config.toml
head_dim = 32
vocab_size = 2048
norm = "layernorm"
norm_eps = 1e-06
positions = "learned"
tie_embeddings = true
init = "trunc"
init_std_up = 0.0625
lr = 0.00784
decay_fraction = 0.415
Each number is 128 + 32 x the weight over its row's rms, rounded and kept within 0 to 255. Layers, rows and columns count from 0. Numbers have three digits each. The size before them is the row's rms in percent of the matrix's.

# v: layer 5 attention value, 64x64, rms 0.179, rows 43-63, columns 0-63
# o: layer 5 attention output (transposed), 64x64, rms 0.146, rows 43-63, columns 0-63
# up: layer 5 MLP up, 256x64, rms 0.199, rows 0-78, columns 0-63
# down: layer 5 MLP down (transposed), 256x64, rms 0.195, rows 0-78, columns 0-63
v43 075:063107146118160124105068081074159123103132061083158124110147094161144107171113143034097112105087117175109135127171168096098152118107096137153090135110096104123133089157153112172118130084143161
o43 094:098107201159164087170140178125105101082152142098104128138113140036134139152098145119147103159149150126119131126136119127163153227162122143097138053078128164154126154102137149114083132097095104
v44 078:119091104133150115082121138129100124144179101080055065141076204100140171100132116179135116115163163113081135190107117158073129136114135167095105102097125162144156122101132061108136132149180122
o44 095:130110068131123125137085153121110141200095076153125146193175146101129127118102128083068108139142071080184146094102165184150200137065154101155131152173120116145159116137114122137152136090113129
v45 078:176115111142138149086086165112161129100158129140110087105179134107171137104133147135112111219131133118153110169131099151109081060150152122139104091167109209114100071081153161150125085124181108
o45 083:122164137105150120126154107166119154135108101149173096185150143111079193114137091140082090082141090114132165096151142141136141115178171135144064127185141182092102118079104080118119154087049136
v46 080:112110203147084178153124106142096135140152138097143156102124090122125102100177164107122107093106104182164112144076174082155093107161121135090130098143175120078082153108105127210143119078093169
o46 080:101104113088106130164135126119126146114135035171118124081192141199138136112120152155152152134133153158099120066129116147131073205159095126136081106177121104123144123152193162072118092133108126
v47 078:096152170129134078115118144157117128154086126105147125065137174190083141162068140091154140136111090121135185127117167095097175101127237168128122161108131124173153143160153126154163103092117151
o47 077:114121123111139160161060126160127080102175083146110111086130141103099122102145117137095073156143183182133206196139153125130111149147105129078145142096098155154087108177132174114197131129084108
v48 080:073088208110088116169200150137148155151157145139140109128147123130127138133130158148120129152133139138130195100102106090103167126139136191111190112100117148127133127211160106122089107191122195
o48 113:153114150111118097112103087187139157206147131089178155124086147134099115139103124054092155125107125131135183082053155113166095121125152132127149122126198094131123187127062164125140093115115119
v49 087:059181114126118153149121108098131100119138120124162233170129056144124129093143169100105119082082118174153121096138128163134122161133111185121128138131143091116165112088084219111129129126125146
o49 089:127077125138102113143124136127067084095174193114156127132179170121227109132085135091130097056121165129156095135127119155139081121135123183113097103093157157150099132166130198151102134131117126
v50 070:183121145125159130145120017136055155123151173093145119106130119112166155163114155088116141167125132141170137110138073051116139072085109129102116143093132120094135102098147192153115135120149086
o50 077:131119178118149130153151160150103207092133082144144119104124159123150165108152090130140149133127132142118128172126063123098149149160116200085110100139067102129077085097139124196149041111148093
v51 082:093137112060189117202145181103165131114105129116203117118064127143116180144134082150068174106131102108142129145150103155108100129112101080108155115094111128099158144099184098087121134118076138
o51 105:134101154124094193098123150084120127142086230139167132143096164180145113089149160165097107193113178117073144158133132131111156126109094131133112121105134099118071143081178139134055130126140115
v52 082:163124069100137158068180152111102117092137055102125124160105092141147102081110105153081137128153142178133146110127096120079085127154091073133072114129087150072138118085113181163145135111116186
o52 084:092107136043111107133158128096148140138166097148120169134117109095138168114146139142128103121162141109125100129069188081165142072076156115185114110167148195120152124062122170165161175089143110
v53 070:130109116102155152090128156154137050133142169128118145066113115089137118108123171150170189140125121102141103102077170119077135139180180113175096173117069109135091141110176114108129080199102136
o53 073:111125167161157169117128186171090124194175178178053178120105098124111109109166104142146088097120118118132101120114184111165094151114130151131123168073100085088094139126134090140147150152065122
v54 080:115111125105170105131127177128107026109114130128122134119111054167110138087137090067104168138128098140096058108172102134146151115121141132101091112142113044127115146086093130157122120094083077
o54 077:154072096118148096127144162164134078079177118121151099214097085134173111107155127135152188131144154155104134109135188139100108167107126160103079155106100102171096120074181130170092156142103126
v55 082:138139144187117143147140123143147164124161102108118127176098091086128105155192080077094047112131163174221115126129092080132133159094123102166123128113104147144132099152109120196186122130130155
o55 080:109152132105086096155110119185135143111118127068160117153212154128111079151094130144079148109117119141093071140124183055136161130134146152196139130178103155088151160084127146137150083121127072
v56 079:144167162021134100174072118120088145112119120145071077141145135140074122145109114149110145135113141136189152093140100173146146110101144139122154117085139145099104130122115022153119113074115143
o56 084:134129189073095125167104132147141064137107103076163128092142072169128190073122109128172114135090143133151166139127142148139145160149161135111185144123121162077106092082157059143121135106197122
v57 082:170166085153144141162149158139143080060130144162107111085194132115114084130130145137137111211117104128153148190152160170138098135066109141130150109220115100127120165153137113134155131078104106
o57 082:171161074159089103162191099167183086137098172099144146105119118092101112115135125164153090105107158140137148116112152155113101114104117160151129143179107117146085124148178067154121169055086064
v58 083:139106134110074180134111164065117120093129111145140184130121158099100185084174102092105155091170160113150118107099092174193095092122138109148076125112171140109163171107083104109118100113073084
o58 082:097171161113114205140078163171104134080179138087135098113104151139144177108195101102119132138103116111109102113127097141092061106112145112106107195154140126146135149153138110129116189060188140
v59 066:115166169114113132060130052165095160089111178147099097160137095111129151131184121123078155122085090127184157148149165153144176124127120147126135102114059081138068159099148115138115126110171077
o59 073:082126168198150082160141098102096162148161085115213130148133113117102089107147067151148115096075115090141122120120178152126196087119134140102176163104089088126153090155145148127096157106112151
v60 067:091104162138148133131081127131097145132111139106107129101139120175172119117165156096150142143099116122113118090127089116181130112132108095121115126185118080191166122201000123139159173078114132
o60 069:117086143143073082115149145150138162085109156165129127081148127091145088115070167118162216147104106182139182151214129121099110144122111093116088156080130135129139098114099114102116166095169101
v61 080:161150080119162153173162115137120127094078133148110099095124097161199102179082145139129149129118097185159142096176175159107090084133082173134124185119147132126139137121072120075104118195164140
o61 082:135117160127177124223151151115107146138073145117136134078097091133146150139107085129144098101137210127151113165148149168128097060137105154141097066091142110164146145135072056161105111119129115
v62 080:081042126140117101080066134113157092066140099110094158135129121106113106090090172121136140127114104108099104153105130070117115160151117131114094183119124155152107141217089172161110173147134083
o62 097:134139144115136169071146138130109083077197198156138148083116097127088134158054132092131145129110119128120149162170094157147149161092133151136078143101077122147167179121123173112125072143066157
v63 081:057099106148146123218153137145085108099118126151130161080086133164077105183156159147048198144107122159093109181120113126145176135134097153143113113106136141088123126123133168124069153137135126
o63 079:097166083119147166181149154120098101126153139123115080089081127169141055112155145131142139122132150134214145132129126169157160113140117107059092142163176082077142117085114200144100102128101101
up0 082:223185108101128147139102156091137105157126122099092109067122212132133104143187138120126103119110139146125079079138102168120148154081147119114097113162127138104110131173083171202143169132147127
down0 085:100104158096131159153123098073095101104129069145149221155137123096154128143158140124102121100104162079147156106113150144170159146107115139135106101112236079086092148114131122145133092102066143
up1 092:155182187139090118134104167105159108111133121136141140164142092165061137136091106134144120139117142091128110119095149151086113144192112086092110090200143154093021122123107141073161165143141128
down1 096:130130114073196130176135154135129229213104108114117139120170104140157182160132142085095164182154152130091122163134111093096170130103100110167139173098133117089143121176151139128124116145128159
up2 109:154136125122121209095132093113090172119155105135123081105006113175113137113130139107091113086155090148149102103089166154088110103149146146138125189115128123163145154105113099136113181186114112
down2 101:161103143101096081089129071105116078186111123102061105058168143125122116117069102107118116132170099132145190122151165136104087078123114127065144184138117100106093191140125134098148132130103151
up3 090:142134138097139147142169114127162106130086156122184117139139112090144175146100134079121135134134167097171205080107111157145105153139151136101155123186104105175128151061156105171166083064054108
down3 109:126189156107106156124096139132151149146108142191100186122081182181103071129131101139140134152160126181094098113185134146111128122127145132165159155141140210110196086100095122142124137178170098
up4 108:132167131131085159109135116111148068154074132158141123154134036131165129079133119140127141150143133172125105110047163123120174103132094132101133169155120111158067154026114119126079135109146129
down4 114:158122115147131190129109158141179090140128141155103118157117084153098119106141059137135133137101150161154231118122160115121138083191140136107104115082090179113155140112058134115096102149066089
up5 090:166150094147154119054117104107130126123144124092141045119111113091118143147148122115046157114105180063165163159091146121101149107060145138135162127134174168138144165077099129160150136068154120
down5 095:203142179150134136126187148129180072127185136119146111109107146224127134085130158088152102155110145094094102146203144109144114169158113141159149152111116152117162129154167101103077168143119115
up6 117:175108106075128122113149129150178122103131097129105142148112162114166188185216100173184136148165147187128102122114131151132118135129035137098126096163116100110084148173149113128127158118078101
down6 110:075110108096141060115142162104088157167108118133152114043109136111121126124133130120175129159079163128157165121118143177134093126151070196124179147184088134163104073088108127118128165076121145
up7 107:120160110121106162133034123136115079129158132121109131127137132159098102180050142106153135134172124153086123069128069180151113140131170123130143105174090151163086118070127145052119155105096116
down7 101:102138133129172098094081105115081108194084063104120147173100064162185143098134099095121139164123155102083060142108108116100123130095138124073083133120152106096124128070105120155080091116100122
up8 105:112125132165162108078117110158168139097158154066124183114127093095135101134170129101143087104107130200101159121092198114131113124117194173160189119112125093156092109151109126105190179114089144
down8 112:122149132134130123145161155154081142182073146170088193149134115135152124109155134136109109160098132115070083142133123120127109007175082078109076156151128099097154135124143172086122098095130141
up9 108:126124144161144100130113207170108109090085149140143102099098136159063111125142161144144174165127089135109139141122157128097149105151145150125171153114148105072111118146121094138144238118040088
down9 151:156146170102086080081100141172080200109120122153080160117168105116164102128107171101139159171113124164088051145130110094046132082098117123104105137156099106187151125144142141120138147161148130
up10 123:109129119170143079126098143084109097095168151168143110145094073132140171116070072174150150159091162153053168121107113142143179131141057178110155137132182143106125132113136119157136107156064152
down10 090:162084145130105134085136175115165128159170115118146103048184090118137145126120146117168098163176128087189078133125089101131169144073133155144149143100109146073127172153158117104064094180135153
up11 088:077114150077112121112171171130147111060117158150146175130133120113060188134152122105110138140111118111103156064175085081152117114087104153149168077133108043073117109127135123150170127096127110
down11 085:166085128072126120066093109048135110083095147127118122113161121088145117093119109136076091123114154124153112136084149119067168101100078176202171087130148139116135117097146066125156155132141093
up12 085:147173167140144149104117103122160198074121153156109151092125163150130125143156135133157111122151136150207166148124151133077084149153149189072205198100141105113131146102132118150151113171145185
down12 094:102086121173101137148126159133118040149133138200072155091104141093136116070146117151078134114144164146123135115140102130162161111130178094162077131105094186168078133168135148081171128100086123
up13 088:184148067106131122100158135157102166089108145172142113171198113100143113127107149138090170168106116068086126106110072153150138079139051139096154126143074127132093167094148141079149138083137107
down13 102:125079140104093097113109176139174143090131149044100095123144177174134139132134144112139090162120128120055119117159155061122083151146127125148111132135135132177119118202069180133152113158084175
up14 071:106145205163125086096134128166132093100094172099147142114106169133078191154109161148093177123077152131155160148088153122138162091144149126081179122131144107157147148087110132081070140131084194
down14 085:106110105092124145182165109116115151147162119119091070092126095225196127112120089138152100121162160132104102163164117141119174132166171123125092149138108192116140069178143096139163110150177099
up15 111:119144057060146079176151147109197096118170157099125110110105153119112142140140137122146111161112155087082138101136096112119140207081117161127126140051095152173129144111120161127115192167110162
down15 119:096103143135173130095166151115182061190149112154145129112106192197157143122177118118117135104149160141126137105112144108145080114149150090165174148196193117082117128128153116108146128128184069
up16 099:142201063076126121149103175136117159146110156151085099105125148151147064194166124152146127152159106116158105087161131151119176142130139100043143090077065106173086131133129156128119115131131123
down16 091:115099155157154078127130117088097127093213125171167185157152112116197139131133093150103092094150188142182141133062172108134164142110136153149145083100148165126149154071138122143155141118080152
up17 104:137105131122164110122154155116119134134107166118129132142077100137113081107143100080057194107046090149090119117132132150095108131145139165096101049116080175148210135094108124091171113144151111
down17 106:144123149153098125127149110160132161126140050046177073211149158093146120122104064114107139099124097135149137157128230099164143129169118140131134133157133110146139113099130154145153106141067123
up18 097:139134084127134076074083178106091141133126149139142065108114138166150132126185117085120089157123092086075154145167090103130138199112123132171149080099155172136155159140098144163070134131097067
down18 102:183122096117127111089134113117177121088075100104076143143138179136166099163162144138066121193073134095134091122128123084141072079144166098149149202094143117089139128190126144088118118143120145
up19 108:073159096071166090096166157098139113130169097120167126090065174152133146147058131140078114144093125193117130119188130151133146082110109161098095127122115160135142151104128060127155080128125078
down19 085:084154125151140070107120090074097138146149141104130107168144105130185074172110205198124111155131070146124140121123119126128154132147145168062117153136115104206170120088120152126154108122066116
up20 099:163118099100059148149087089090115118112150111214140105093119150152107137120097105122142179155135159124192085170146149176172168192144060126143174081143103139147129150141133085094143149118148137
down20 105:161098179141118133112161151150155091150138174105123190168125176148120099157093167092163103140146085161071097105107099119164111084121213144130082189166140163148117164167107142134127165118119178
up21 105:104132157083151109089130084130109122093183159132079104092149123101117140167084159152176153115138166152137168076142133104164123100206171134126115109124077088105192172119147130172087134152065097
down21 116:163125147102142093113128167091141141114098094121138143125153124120131181078099034133182098162148122140090101142156204118111097174113146066117118137034142128113128157144092120178117135128122184
up22 076:145153143169107106136134120097118178143181122117123096162146118089174130159164074142154115108171152130165156082127210115139132118090065145148153111204138155061063140109092106126144172110107100
down22 080:082144105127115145111075174126117091075133127133135150121057149155108084088115176157120162178132158125107169161173116110133069133127139166113159094062183088178139117146193122146119088170142108
up23 100:137120082135091139103077133076191097150152166168091102128111124134163167157137081184112135105156169138178132089114129129117099157118136151171134117251158169129120121107116148096176143154121126
down23 097:124152140106150140153094103157134128132136086161130149137072075150122183148144164192144106160102186164126168091192132173143140140099135078130119152059217109101127132160156102184136129159130131
up24 104:146158140116087162030094062091112071143138142130142084151131133090126131107101139140079146147203136147169129129048113141106100118113108165105170184097121160136082122107158125149106121114086110
down24 114:161183118107101198143199108079139161110116112179116097119105114116103128143112088100162091152086158179175090113120168114082127154172118098118057157091115162145147149150185128154105126177113140
up25 112:149075128153100146134080116108103132139158114167130091099164123131132128094158155174173086118110128114107137134157080106195145146150126213100163073148123151166128126157086123120114134110031062
down25 122:084147134118112185116138106126127093169154179209159162115108094168140159128213129142141180124163152126176133137188130155093155086153123147134091116157085162098157110080151103092115134187134112
up26 125:155181143192177048022106111117102174115075154148109093101141170110119102096121167126100141145143121174139119186144141160163129142098105170117119144139137121128134159143144103135080118166163101
down26 119:186140119090129123072137071130109128137148127176084126122133183073170094163131150146136178120177113139106097125092163167096135050117119158121148103224133144151181136162092135155156127124145154
up27 125:220101094131162118132146119156168121122122150073115097123135147175109116180138169107130095125075099123108175143144054111118086113124143121143125129093149146112170155137095130033130170129130054
down27 099:085136125095113108138128122124154130119096101181144151094198141087140157133105091082099134089108164117139171127064097145136118152171091178072088111195096145144104166176132141181155112166122190
up28 112:103165125109108115162071091062110084139148171181148134154102123169107138132107080169155177158147121149068126078180142120099152106132141189133170106135066109075082147116072114138159143139134124
down28 111:149079092072194084112159120117114186139125145120120123148091111043131146180166177108097102102116142090085127089101182109110103093104175076157118124095155155091148153146123109115087118098136164
up29 087:141145143089169176084169168102171155124133107177098145138092152120140171154161133075177143092175151108075114123145071135131166135126103108137181175164122112108124140132097130111083168196137057
down29 083:057138124117191161156111126111151061119111107098129126159153150080171094134139087122128151124132131121144137124150124135147206102145136086171134186187145145133178140162068176113137113201145083
up30 106:113108163033154092133173142058175106130100101154113139080126105169156132159169087147112102116083124153114183120121099150088108069064167131145153131074113120166148129114141112109150147160144089
down30 095:112122132122112106144143122160071056123124166138104139157068113067178147125080088138132112114186130104086173105110113126134120113127131180081170195091106169127113145071126122135073104074083145
up31 102:120068169124183133120131141132099168147100163128067138112178129157168138157131110113194134143077162096096169143148077124156100130104128166121136116129168139127122177137091169145126132203080045
down31 084:128154153110097115058115137120124083139115103139104107137161190094060099112135118092130150113121053191139124097151133129181078088133089134081109170148078133099086101181185130097132163153117117
up32 089:124077158085167144100083143130079157124152134241145117133110133108094128152099139152144117071056157126077142129089123165160116102135135158094167154055120139174101140115163100128112105127099142
down32 106:161119102193154118087171135087134146112055152105060177108188107156169105112142148117130085190114093137135123117162149078092092096097125132077107114087116111134106093134075115115105073132151106
up33 105:100096092164123130150141136160098137114084083101174080144141159098088123194117131083180110127137152114162130149137099112130107174166113105125112024106144110156143150152151070038139123123128103
down33 089:151121091115126125106127124113148101193156168150086153076171126134152101158153143118071139147142086133076118109141194105133128085104121149177185162069070115102158118103102134193165112082075128
up34 096:166126130112154130066138113167142091155134104108125147137123121118122114173134139054142145169164131159145097111135030121086172141193135119085075153100129140161133156158082142125064134177188112
down34 094:098152139155143125154138156128152115075125078110195108167184131177112133102164117169118125119152121109048106127134175148180090068112131103127116149197128091071113159109133150119181130100065126
up35 101:149140140149137087131130117123120133130179171115128118108120145164110137116076118110180206146140055062117086118068120132129105129111160155108107105070130099214078110135128167111122122148086198
down35 094:109170113117116139148102130153146135131112133164166152099121133157172144184123149131118084109117145164076168131131132121135118181091108102110134070161240169121159125124153125157178112143228096
up36 079:111125104133148152105144119149129147126082110128143142191135116071051109132149117142127161169094140123209126033089117151162115116122128084098152157097097172083097108083139091085117167149113084
down36 086:113058110215148097149162175077126141088145109103114126118141203168144127118089072149120108120109073100084138124125114140159153169128120125135162116142151092187072090129184110126101163097147134
up37 103:146100109131150049102085143122135134142125123139141128138114078108136113154132175088097146140142138092119101240040102145132121116172108132096120120071197162125131165192101107127126104121129104
down37 090:134140171096176166150151160147138154132087152125146168156150122091134130139163158162122103111183138114132172087187108129175152161094117186145140152180077121100114168081093133118191162184183160
up38 106:163178088143164085132112107125180086153171163127137115119142100155129052146090102135144181141150146082141112119069113178048148128115119126105118168088062157120102137133195158134159132115095114
down38 088:141128161163117071092157094140111110211122130139148152113150144156118140148146134139095144148175099111129041122129055085097176125165151135112133173114103173100149125187115129120074175187129159
up39 076:140255136156152105102164110098131136150138128142131142082126147158126121074141094101167106126104077135150170148141158153096104125180143131105154138110169143093160171150109158167176124134163073
down39 090:140096147121069115183101117130095100163128161143096136206162142091137130182151161146138140162135132119091164115127076146140164151074186120161159122166121117179087094085104172177121081108134181
up40 115:107086131155159088107129128103083142135182161157105158066144156131111146187090130128147110123156108147135129153183068155126106127115131125141142113114098046171176153083170038100095123148090111
down40 106:175128088143144145033170088140152099125096138132161171119097111178129147076132140131138080141140137095122128059215123085108125142109102127134149119162129142200103145139082170121119111184145116
up41 114:137121109169165126069169112100150110081100139073179101166085128126174209160132103121143116150094151129136120158141142171138118144104103184155111104120201145193139159101101069112145140114085161
down41 131:108148154082098122152117185141092163223159105144193112147153112183111144126105130154151191086107131064069122154106094123153103147156137128169103125142061096091147140120126111183108131124135116
up42 105:142184117137143097141149140110063071091110086163128124087099110116089110132054121113153102089086128096136104105142156107134161095062119164122132036116132157129118117078159109110130113146059170
down42 096:207122123132151121099143128143114144084111115100142122109103062140155138134077127115093140079137118120105099135126111114114141193094150121065097143168145114096134133128140179098143191172015165
up43 080:072129119116118137160039146139131149132125168166143078149123127126083126157109095152143163120127123123154204134116149131144152121082155153128125013146078138097124152108129149138162105101112046
down43 081:130093095052156152110128111103120133108083145073097141077124133173150139172110188148112129156109118174135111114073079096073141149114174112151165059108135125155140132221143134136104117131166145
up44 079:121164097116136144107117131150149180139103118119142145111165160145079141146121133181132113094110132052103117097105098099122161123125143152113187211110110067031137151132138094168200144114087125
down44 082:165072139176117099137196097035135145146161178142133177130097051130173127096163123151090165117144137125134095139096121146153138141171101133150141123140102174188126109077145092149101124140167157
up45 107:177143146108089092159079154136126083160166170119131213146129163125112159140115104149121112169116138146095107107128106161128127106134115139172060072107076178199105131118069149067119167114119110
down45 091:104098121121122115106126102113138185066135088099161121164130092116143122125140153162136075053061143124138218192130149086064134068089131104117169116121164128142100138114134102123151090116088134
up46 113:142133115120134097072096115096137157152156138057089159148143136108157110181074100128199143171170106164131146073132077131112108146072092124101175102092108112133147186100153139138104099133158196
down46 104:120147084156136091135106152166076109096087147162190119096103131161137169169171142162058155080191119187119103133181132172152155085129131187102127143154128144116182109170120137176121115122141148
up47 088:113111047119091079130111080163103124171139117118105142146147100083178111184107150100108117125147120145187142084139113172087094127072084161115143135108121125214112183134104120143076153087102125
down47 090:132134165137144099118111111157139176097156108141206124129133161191038156106157097142167168096140152122082102150130189077155130091144159155135100154175138145059180108120162109119117124160157120
up48 114:165138129133149086091086183141105112211061106130106104143063176146105126087122136153142157119140116124133142131133107100107128134092156132094055128180073140203175146095076126128153135100128105
down48 098:123119144075147071090200118102108190124128080147105158087157145071130145163101117129078107182170119148144100132129179109026115132132107091139141134115141065114105126157146161114114098144138103
up49 117:096103100105151122093099198108130159156142133098127124085153151104130113115128180115167160176162089157125129156019128101136151156121158173156109112060087118175086136153138115093128093067123124
down49 092:117102117126096175166148100078091133165116143137130075158165140135139136109136086075130184092086132106168083165120165102191165075131152082128088144104070127118210125100095104146120125141115082
up50 109:197150166134180107146142191086168158148129046150125130131155174123068104112146146090117121130134102125112129153129073119107122145114134105197140127069123114183090134116111090151062140127112073
down50 106:117157115120144182150135147143138083188151172167165158134153071125146154172173130150132130092179095128126145167140144193155163092135178164092130157150101107051100113114148165175177103141148171
up51 093:122136119161137150120097115079176120180088126138142117128199107149164110132091126167171131078097142101078140109162035111142135098192149129114149156113136086098060105079142089110141135127083163
down51 089:089123210130132107161150084109090113136135186058205112157115080116124123104152094154116164164126114124155116135117185122186171181124151102120111155137136125104160124148111176144106062103143083
up52 085:109140111125093166100162095138117039083154163108114133105146200170126181135105119090112132165135088171092124122118115120198087132155079122104113109108104189122109177128071146148092152143111083
down52 097:127108082174098138135098096162145058160132059104113110147137135192142156134180059067175122128124087114127071113121194156164155099131107094112160141126142117119149130165151148124142059122128157
up53 085:164121118134074170127157166132138156132124169189077124134115076143122132171097084096166165122127093097148169163148141149191085185162137135143152163151132154151153096139087100060159175173168123
down53 073:103074124128131178146105068088134128106128128156099089159150117078163091080126119177105075127166055095108136149136122158174161157120119073109085113126146153060128096143091139086113083077111109
up54 091:147147116045132173122193124163093151080127174153107120096129135054128080157143176140107172104125151141070143142155140153133117133154098199122083115092155162134124153157107102179109172093141111
down54 069:097126075137159124092092142105143153094174133106179146136121048100181152098133133184144110163173151133134197135135134135120127164149162138122119130107188127092150138132132094228167172119091152
up55 110:118114116138166103102086144115186144140152131140105140160159160115126063103105117127092191132138179126171193160130065167153078100129149102096118098095080161201110083133103164085146135165108105
down55 115:151153154139117206162133150117124113169090101101160177180103106132111129116147141113115059208156117123131075138129160139120145091183102128130114170082164087064160140097135109125151121118206109
up56 059:108137072164115142119119183192105158107116106124114133138081171130156073091171149055114120162108205156100088148168108133163091101156148141150067110117137159102129133158133112212115115129110137
down56 083:118101170131139083169167093124150094148117100135113152135101156054146134131100128166113102149159039113122104130211138197132159131148160135136113161104143130098126120106078154046166148127120174
up57 070:149159128115149118130102124097118165121180126156166130150127159113132141116172189092116146106155109133151136108117086196175135105102119114147195108178169123145157233105101152112156173162126055
down57 079:091106118129036117135159105164117079119103106064109141107086154082122120131096135122127128136118136146083116099146161113087129099128163148152124088095072045135137089110189145127111060143148187
up58 096:122114123127121210082089193139146098111114140107112160179088140115158103088107094164178099088162159118057158120109169138144169136147106144093122157126117120150075089070070078140122153146121149
down58 099:140104146114080078161139084117089072157144139086158062135149062105087104157117134187126096110129111162128119087124067109128083132104082140138082173074157105129177096148105152112120113148090084
up59 112:146146095153158089082105136152113149183076092107097158165104122070137103113081129126078100158106129139100186122101113127078018081160086130113120137135121133122090152084165136134146152155094155
down59 116:155112087158148118140117078107108130127157110143110102089131162143027108114166111155106102126124071137136131109169099133181226155090100166124091131140062092137153158123105088148131185118146141
up60 105:134110114115130131117068138152128146143123049145128123113077102116151121117143173134156109095155132097129142098169166058149128082164124178105175104048169126091096173169092071195114124119132137
down60 089:170127051117089127131108076097115093111138149140164126151102153127099107122119140155123148075202159123152075136104118165149138113088136142139089172169112110118209130057141185112098134077170111
up61 114:167192195154123105101112092099087107143115134031120122112115131130109147104126159167103122175138086156115046153132121104119081099132190159131110108092092079108146097121091148131122171137146087
down61 116:135153125080166150088144138108156072190132202148164121169074077151093180139150077128086123114133113150099074101134098160132078145100174088122110193133116151130160087138088129109141114118135164
up62 093:160116123207104105117128082124153046178120144091155155071115099125100115116151062110185064121140133105145168123120176153109118151183136135112117129157146103111142168112139096121084119146052112
down62 108:119167156068106098141137155131084172072146122132095107108158201129130154204117123104131173142105119129073107088128096115176112124051136165124104131116117135192149087089124174134132077137170116
up63 088:132180110044140119183204116150155149091175107113140141139133158104115088169074043155105120118095153139119141112147191135117133136120100162116140109085113152096117103085163072096130136174131120
down63 083:096076165176144108084094130096095169058121072164126106121134144132095156065131159103175103100147119167119138085109090126104049097127108109105137128158129170158097143162079149154072121096119108
up64 097:134155123050140127127140149167085121123165162106104174094078125101098183148097148094182187116170145120128159171155121164159117149071150160102152137113174125125130127134067133165135105205143079
down64 096:108093077087150142170163127096182093089141138102148072171154089121195158184074152139085120173138098141121121155117102098087176140123104201100145121160109121170106094118104096122155109091137151
up65 065:084170166155116184132162127159118144124151112144127146148130160131117150108098146122165126137113177128117096154071056041124161064170145139079137168061125116094127146135179175098111136118104078
down65 086:121126172175199092179160141116196137158157143162118134128138146078117147111170128154110111122179104088143149168197150145152189129157144120130157132120138190170146134173135179102158181136104170
up66 106:120148133119083114199093148031113162076163129152128094113065118103136132122149121116165158095138176148168156139146139190101182098123074144084131109095126130128124160172139059146140153138124159
down66 107:133105126167119086105152083059182111127082140154132136159126162095159142147157074150127082076120061117088110085080089097197086168162086111067116133138109118078143137128136145091125129130144120
up67 100:086088152128131147130105099035131156096153162122111111139106156100130108138153137122075113130099165113102156176107140138139092159138118139220115098106081101146081191134092118132059131126091064
down67 089:136127113125085158074114152157156104168107126172142162084132133137177148134092145114102143098152150202150134106113162139155166104079060171051130123133095113167213097113126136078176133124132135
up68 109:091123072119156140141122188071179119113169149155135106117102140123139087161125075204123094054091160184127144140138166170107106142140112114194170118106093111077187151116124129121136144148104117
down68 109:157199218101120164113154132137146127159170144186140104180124112112147167125166123065118112197134134041132107118114142138139113147083130158123119136178119131161152179076097113130124160092126130
up69 079:126151100151107162089119152103154084219121118151117142132114128144107153143130109094155053125110141066067167128106112122128133140170145088090101169083154149166105115125141075109135233141130131
down69 104:144077095164122151126135123138121197081150081135118084098151169078134149162133134095096128168135094198212133121107128087096150140104100160142106121138142128111140098076092207132134069137154103
up70 099:097111118106109129162169209123102166130124082162133166135109100145105107192147119091133087155118128077116166095150106113177111124111087087103167092089132141156087173154073124093047132170127108
down70 114:117177174113116118086122116118187092093142109138101059100140132097120160158161094149103120169178079146159074143121182155120139165139111108125160125150106126153126152096160145063142188122040100
up71 088:115178123093054186161178123123088117101135137130083130116123143110130146115115108095115092075069138127113151171134101113154098114076100111120160072137147179157137096193136170102118168180063138
down71 078:121130123093143138113143076123088072128108141112077111116122166097142113078154177149115077119155102122124148157182058137122159144126191083070090156161078120129118157121135174074157088102063134
up72 114:106108134125186128103166157127134116136157157127174148142127134128108075187117167121207209128138144128105100084111104088131128099135175110103115126110129091102178151023131119105122092072131099
down72 112:148131104145077138093125110092169084122122144137142120093104080117082119078124107098110184184046096103114107138126103169166102097158123084133041133139085141102128161134160178179131121168105145
up73 113:179165121180098129068126104076130127153119145149113092127136110127149084073065121107043173116143143114188120126111128143099174133139099155109143178159122212143097155108134125140128170125180103
down73 127:126160153151163138070138115147132139082113155137097066103057086072202100135125095123150129177143156194140085110068143077066108112170105135154136150130132170169108131089147137148144115128112119
up74 078:147157140090109112051086114175129074151101136087068125130187143094111108136096126157160149146150151111155100095124050104147172119120195138107115133143142087173100136134124144065069161140159130
down74 086:080092105110118152129135097111126124158178069114151129134134090151148136122179123198106090114069200139065120136086162184119084109139101100135081122126164116103127092118118064175097093096100118
up75 101:102102099137118133129091080126119120081165155129186147099123104121075083092116082165148150095148172134085184170087157154111124148103188146163150174107110110111169199080108112182154121116097097
down75 076:140109167156130159208108087067158119128125226165130139144152097148139143088111100096132079098073147145167096120089087116134118146109098098153136096153127118116170156133142113145166151199141178
up76 053:180155106149214171118051142094132120168116136137184157104132128168177147135161161146120189134155173166183138110136106120144105110182125135137147182157168131153137112164125164169127141156177155
down76 105:107106177090173107153130086142116082127122117131107093144151150079138115116104142138111059141156009090140113155182142181120178155129129083138096140131150130109147132102115190079142136086110155
up77 100:114140092133148123130091222124168097120150126135131139083141146117152095150169120119215136137096080146099157114101070138103135220102135088147157086138102148098111156161073159145164165128134110
down77 105:134147120034115204139135124096147080166081083130162139158119095186096153134149097114120146153111097159087114128129085154138175141101163148094071133063145126114153090113128114119066158124143166
up78 102:140136172143115177105121131090118150086130105071113068144115136113108149153154108181148100163187107177128116160066155071090070107128154164132158107118124128098079124133155085057151182099097112
down78 133:149129132150176123098141149087150121086120124129105160124055174149211130025126070108136125121120157164126070159124117117186113070179134085139115156102144123149121107099125153160169133113138117